From a checkpoint of a small transformer trained on Wikipedia: vocabulary 512, biases.
Each number is 500 + 50 x the weight over its row's rms, rounded and kept within 0 to 999. Layers, rows and columns count from 0. Numbers have three digits each. The size before them is the row's rms in percent of the matrix's.

# layer 9 attention key, 96x64, rms 0.271, rows 24-41, columns 0-63
113:449467502604575470498379523506522531489456547511481490509471492494482450583432489541573471442509592492526651528442482502544538490491570606446503537393502563513495469488446553499563469468525473
107:486495414533487583522503574459588483527463445471604502352466461486479477539470496556486502528489469493485533426540440486517489409517538467523485495437602536548560484488589459448507547625483463
138:460459488523494449506416387495495495425451483522511506537481502586519556582398527503458540454509468400487467428448522482505519598566558474579496482500503494450528523610476533485540470568409596
142:479512504446553444511552440401529400603493461483514532539473502542541518513564478541589537505563537470563533533531463547392439492487501487551366529494531482487467633581467479560474507481494465
104:498459471497545605572510475471420437581533444591464438489555443478505476561484507570499505452424557547520422449414413541457453418476458542551457520468491466554470509510467466552511608483495566
131:555465453492558509446531568503517517460321520519473474481586466456546543475454479474466519618578433491446574536527430547492445502434537491561471424459473546498518470506469595486475543477435521
108:512524556423490469457535458336506504482449357482465441498584550496460563511486430499482498525480509598506490483425506517549593518479561386463601522493479505516491459470523504546545532465513482
112:516506446519473488600550418594445472499460563551473453479509430539544540488499432510511494583511542508612573538560449408472469564552564470526576438510558536571532457504486462461424421462472479
087:473533596562479524542545503513495504554527574416534481475452513499445435633493439516419397475571455511437513658442531534541516500489501528471456547531525481498542473563494432495502452586514485
098:489424537502520553457441460421522524442364506532461504430586493509521559574484462532538560504513434553509511507467502502479444580568528568425459527519571553481522517383562485434542488523428575
086:424500509449433476439372541460513540515566439501555565530423473556517531518484382509497553506477442510539527522511493475481440600522516427470511457456456453574450486520537600521470494586425572
090:498467482495559417532434610493589510608555499551571497526490525520541362437550477471534445473490397526563529478470570421499553451475461498488469572490524505524494541531493445489451556552441558
089:576464482429536480594467469547498423451503529554563509496451495454491549496450505528455472443611518464464556441479425507458563499360457586581505512564512479430468389517480530521503542478450537
091:508488494520460537542428401360430515466508407498478459466472511501588474511422511490552520458465487481550527516428462516478541504625548489534492462398542563482535522505512567607525541409522487
106:475457548472512547424508465433459444538548534510538510484499518451354496437610472505456513510461529567588565537500484558434560549501449486498449536553536485490428566573598524532403504460550529
084:560444513548524504475538518580547510559510477457512564529499388510471507454419569473545465500527506514546467481490578497474374520501537522473469486523521578434397487446526368521401413480434486
088:478492490479358542444361507519555571504527535422412496517488521503499469492565532520516465457552490497407437465432528441525515472464554437580515615530502514529558553546565521473557516453451476
090:499546486470510514551510441485540530570463472564474535432429583480489425453539528401416469546572511498530440545460460609484510456465544453464502521454634425479563570430479497514479484568431482
# layer 9 attention query, 96x64, rms 0.281, rows 25-42, columns 0-63
120:483487446534506536576446443527487479611403450437606484422515499480413414502441443441502493432538458502506509477489542575519421574472441466453459535528379519480467454511464525538517521551496434
134:406524505499514464444580433531512547545488407517482437523499556607506577528501550541438480498545521416494426496516438413560532506528445516520459583523453465482548480648452467470515459519460567
149:409553472522554508437490536450460448520434482537485566521492552636502479576493485469533615509563446539503492541467494469368521536546471468491478543507595458478498575411434513542501488490588530
108:510534527563548516489478485371518447515466494488473476418476524482399440514505543411433527484460459592506473520498435496448499556425466566497514462449465586340490519490426511448485553525568524
132:547482538552491474526624592507486496472399523583562499467620505482536489480520471443511535497527495439449510552443423600460429585468496414483480539502542496547489457500475479381449486475557470
108:504518523491449499481420529429496474500566437502483465438595481455534469475459587510433521596451561503451484522463411455548472517549542462500532546572555491582456504458545630508531571421478593
115:538566433521559481532575396569463449443485527536465474553501509526448522445564498515451487541498549451568488493388544418406375564499410538436496492480512507536521510488513496475439535546420438
084:548417466555508530507522513509487533487421491486451514458431474603436511583508413536541445509487523543577558489525511423611444489475526520467515550556457412473474536536384460546467541603433478
093:533457460448540469521382419437447447490535468517489523399499486520457544503630505481450515519482462544512467467473521499515453591548465459561473488487560552479437422450442436422504469434418593
084:495518481420470494514487468520561558503479405426601441638530521524515444581582526538532502506473545504514409498527465418529468604523453464515558471500519483460485543572589551528480448487586530
089:474479430507491464518401495460610436511473480557568545493500464491508395509442497443571472418549487611540427495506552535545520426443470415484546447488439495423506557455524412549481483432510511
083:480503545524498518409622513518485536461506495527535440416469382521457512516519555552495457509528599404502543552463502579486543516438525552541468406552411561392545469536468468488433506489532507
089:414531540478493421537504433477451408432463399546524444520584506460481555490427516510443524442473474515563570480435435455510487534496559477401422471449517591513513538523516611533532518478549560
091:436457534501586462495486529425473543565555480431483457436540527564511482505514450526576502588407575558492514607473500576449545599590548456472589499493497448458441512459536554552484545459524500
086:576540531504463499522434513556564584595543470655491594517430517516535553563492423478555459575544503484561456528458573543409495538514483542501523486480542511502554420519544442500555538556501482
085:450455430512436499534488554421533494567529465409528479529508444542593532465510466577457398421540515526457468457504553457483484439467534560516570575606499533463533499562517560545538530414423555
083:462488459457543446420471473459509505502460462578516519466444551587422426486448580466481501497532499552495506445559403534520436483347535424463508505557463519571478453423524504538454555513437418
091:520457562499466488537487543571557468556482522471540478520376496524411543429542460494543533345556521436432504490518504482442523493487489449572391555497446542573498449483521535550468438442565455
# layer 9 attention value, 96x64, rms 0.185, rows 0-31, columns 0-63
116:543491479566501463536499421559485490540475521439478532523562452522560479494588406493607483402522560566433537534404455530462568554555516520467541517480450529563546463463493486455471496564599396
124:565566505557517488506499444511510611524443528558514503564481601536573540452544514506444527452456503575529489487492427439531587498533392502413571542531495447494540558483573556518421537584536446
104:493577550499463507586478422567469520571477530443465534470473464541475474441589588566537523493498454619484469487490534454483500471461455560404381536535483455471537461549465563520620530479535470
104:515474526595419517488494502485537600436559540420545484503606508489482460447520465559462570446451546534413489537536450507462458505501469451493528508429556542478516489571460410452620568460578543
110:526480493513465436514508525511526555606528503477531577499553646431597559429499484552493413521512506423516506480517472504557557512523535504470604520485545628473510568537598495490484541425503514
112:525459512486526508515549603428608532557591498504465498440542453469510456446535447508577488513488516552564494515438584522599502461487499500443473568573435589551462562458463432516531548459454597
115:478446428458468625581495531505568488456452468498500526478556502513393477578502481563454444433474468403480514519524583495509497492508466507529410466472425531574456561429500419426556509485503407
105:490446537475544569447508468572484529511641476468441404532485515551500563478436624416551583470492556516536589459528549570459548464448512520478574490481459516530559483532478491450517548550441540
114:634540480485556429512502468541495445588475460493517491454522464514482417508412519477453503491507500515434453440452588583476586560478547567494642459530460516591419508521525517523451546533505508
120:477509566479465558415438567557437531494420487532452471552518431462482527575594527558524517517569530507567596526518499423456503423545465476533538544548528482561600482465494399551500452420540528
110:477550528503571552530484512551471438470443518486473526505428435537568440441495435499610468534500464385559441556501471427529563596453543504558562439478521549503530516482447475529446562403518414
119:461499410530582502525467464427536459604487518470526468518506428447516573508519554481534516561472611603465581496558571515498474499493587410488464540490495488495573447500554531535551636481519515
096:572510529546449613536511449481517516482576436524460472510513491483479476593516446553404477465434525420500411459494485380568499529573507473429527541515574530545547508489520530398401504499518555
121:368549473516519509467536418455398457513505530514578440509561495461483446474384512444485420507477480545511518497456519407544473475403440508570490498485425566465496459558571514503547438581511541
123:571409543427513501474477478619566559527529494531580446439537410501494420475475476474462466554546488474504535483401577505488573478544502436532502518531433547406566494483477501558550495524594425
100:426424416539447439493452472519576501413437446510411485560409501483390473516470456570453529526546519467511494538470529511436480504487542469593553471456427530502537420573506517490419470504547583
104:515502535471479541487523516510476505474435445498515506485470487597449587421549423453485518534561579463465495487588469501575504390478551468531415509500476501516606524482401483551478386519519376
120:455397431466577499501509463414540485440512489464464468487439455422590556533510536506465494525442585474453474571457434515572528417472486475477484463446475563587471559499484578522418472404440474
116:557497526547496553430539609523565565535440484566489562496575545424522488474516574490500481549539448536450420572590432608548538396417500487539494574498482528468559472545480557485475505497539494
122:521513432427480490527496565476485428492540477405519531457572554504527434536546518574565498515644580500473502622510417474584539522507504496532573528610572475540511522532505502532456538555463507
136:444544515555538625575499539468423508555466518595581529498443490509420476462475465450549614481513535557560439475566496448524520499443499465523558523455503592467587487506399449533552499518459503
119:490486537507444584522617533576592522476620516467474586485525484466486651521554522398530452504481462563504582496409433500485455581486541516501511535507480544550491487533511555463454496481495511
110:550532606491591491585457482480500427465553465499534544462517504563436499596517515445502500396537493525429582538534522481642544428498521530514612498563477511490445501516520549517579512478510559
117:526515478462415480534615534548476434586622467538541485453528500492542438552481567509539508571442416493478520509594537525478537481540562491485421462463459600606528485478500527543556463519544563
117:506481518561484424571442524488491466465588374549401447465448468423486481499440502553552574506391512506432539464494380492585490501445499507473502512435482526405482549478531515548444516537525540
105:506535476398446552514606527477477470371473500433456476487512576485368527509529467533548507443561495557462471408561489487424513554496391479524562495481540518549564491473534553574503505499547543
126:583533447448527501504508493431508603519487441483471399523516394534513521479544578529550529440459510473572488594462457562511481439522435471554562460482525482483422588502391488559407490472510552
128:511521574484488492465447434502621596445472517467584561523496429491414478548561472588595499551531468462536488526478484518487515533440514442462471510473582512553551486610548427494434537488423444
123:494558412430506507517479503493576403524552464444461516623525406427477542537494530491485593450484496530527558423530489497477494558514533599466528440481516484471469483403622469515558499449493425
124:506454603386527468452429417423489453519542423580432549485505537487432497430536482496491484489508465539489473575586479535473492608463553429566525505445409554544504540451565516505544477498546482
118:539496514540498567511540570482449509515528601449515465542503406528418429393498394524503462569536524430508538501386438533532506448587566506438543540462468461481520547471562535452551480550569487
112:424508520468509538483561491481488466480502463467553431556382570595500486496563568569479545483512466504479460435437476398509438385406450489458500519425422420497510499511488509504447466567421465
# layer 9 attention output (transposed), 96x64, rms 0.164, rows 0-31, columns 0-63
117:510525451567455548599502407462492496451535583424421403632476463478503527538489517576477544485473540535508600463476498420433485441457426590497469500526469452472566504505455549524542505465527469
115:560524556562466533497415506361450559504544516519536475563570522403546598432454379543442546482442601541472488468517481542552485493485475489451572553534471505440516470472464558537471494469493477
109:547513511473491536512387517444519492439573539504417534625509482488519472527572555617491485434462467507559496544580507494520484497605582473553503511544472448508498486409440488525532575386461491
105:426435401520463531536405511544528535544493523434486472512555450420476474426552464553481498488462509608496485515547610480535471437537573513443461523573470458499493548621555482471578468424501520
109:425393512487494529545450589442447526510460551504548512451552499491548578507442373425475428522551523436558518452525518501475547473588481556470493551543472572445521541501505377558562546503512474
113:498480474461517448639427532503514446497513441389488562420495418465492428596413427377528529491456525540507441539506513477499536460463484570518490496487547479547518564450567469545533581483512489
121:544444364536550515560589454461488536532511470561539472466417442539476428474467587443497517425450429516455478520571523488541536458503503548490473489400471553540452568527438453580593487501491542
113:445472513485415503511489469523501454433562484471463496534573495516599469488486529462426381584504513525432554469421478502500559373453513488524579417509580483489473430551516477422475514409442532
106:521569647522517466507553565494521498598488497412438409532522597549553519527423548503509497528482440605449479389535487488475550457523474541519501525438475509511550463508485496401542574484478523
119:576492446431527441543537481490490444477541521540515445517477440408380556448552512495436463506476519424544533563415573430451479526486550562501550452533498620530430498406427546498494519460472515
111:484514509489487480563599494623447506475475555538466484565538456462518536432434465497465506436542449460555465523527541437427456558499459528437478522427590488605548472466479377517444557513541426
121:398513481555555508515445495421438445507533475444525516462610488576446521543548565482477526496491503483507573547425433465469485462469602386545414521492512436531449527495511592486566598502479519
098:424476485526482501450490370470500463509539404441554489435499497455497511527471488503455467527417564559505465374527566479563521567501510572357552499420445553512544490559436479509447528501516475
126:546498482566504491530481553460435549412414497466592481440550549459526521491540558465520442475465435528623516550454453484583519534505428434551564469529547417456498500560534554512471593584467546
128:463545525564515436570546516515499452586561484539527424495420494475506512557410525417466475481486496479522489543540466377558484387503468453497517467586414528526586517516584578583531482523471465
103:427470508575426480510618500585526494501453399477549396554461537541420513526575541555452526490557492444447554498496521488513458541542550528570526545471487550581464482578528585475462427529517549
113:573474503500508493522559487521492464417525545627475542458488469475534488427493598521453531556502627461415570499560491527497502536523524413424398480573466535562552522463575535565530500564490489
125:425525505574550547535533489439505498442480498552494535456522463485554487577463458431506575448467535555427553465473466567408482464466462500471467583391535532559452592529464566483421546464612484
121:610488520577500557468580636559537431519419582476555538470574425442502460454506447485512531541505502506419524515550483589498490458515567434463482511546431537534531476500510544474535497467465395
122:462501499473468434543491540531494468473533549411579497477502506491459460473476479558555581391549520536452597459490583514448617498513464517531481464559434481490518541411434466485456476642574486
128:495504461448500496505496477547489441461478432492451454436564473458395499371422535556477472463509499534517551513475487568579451558486578435446511484546538502575553456525520426528498632477393508
121:486496449458443542498574438526627556457551528497442642555593431463581481584487489453527483514494482441550545476455498469578555548476453479491581535469472479544514471566566539487550473465532462
120:525525568554587415477514485517513461452542476526383438427442459443538429565534457552550433455541452525489467487457489521580634492500508573531460488451439458468408568537491512495455550509501551
111:512520486486470521529537445463499408586449510482457581429477504574539356553578555470486452498509394594584526437504424495448412482575470502518541455493408517468546510499469488519537511531478504
123:450512574526445535580404487520530414469452486517504471532508550497440456539505412532559375537494532572441477405515445518474512611457546475502478511455509499500433498480586516591488483515608457
107:494512501365466458504586542437504503487542429399581485464543456482537464415512540510430519457466465494475533497512547577509564547544556507493546459507411474541437437504520590479550407450574555
129:558502496482507479522536528467456469549506460553557465548552515383467460494459438445568619561528544608509495514448497442403447537491462550492469416435561512520519529455548508408497468411585498
129:477441456452488518412457470529606454610467491503553448569440424506492504563499491512465613455561457479481522488541587428483544542452487427418512574534579470578444456500511511508479527490446441
122:472556480422445569509505504491503499553525493524529488578544482551486503439469571487503471507497563480595402484502466430408637513469546454552516614414513475424478487477458469545602456536546533
130:458551473492507478502599480452463379482450551397415452509473498559566553434523426487497525516477500496452454575513424460473572561615509455445529513497523443503473594482595494547490475494454551
121:532504458534390525561476522495513482462408512458562483563439490468493446428434525462567403491556499466489414495443547437541402478489565580512453496466435441495578455523578593512488530505570492
112:503502547459374499482464455524511528424448449524521496473483492389545475454533573542490566559549456615411536534561505542547527499415516459523602552522524461499486442468463563560467597487548520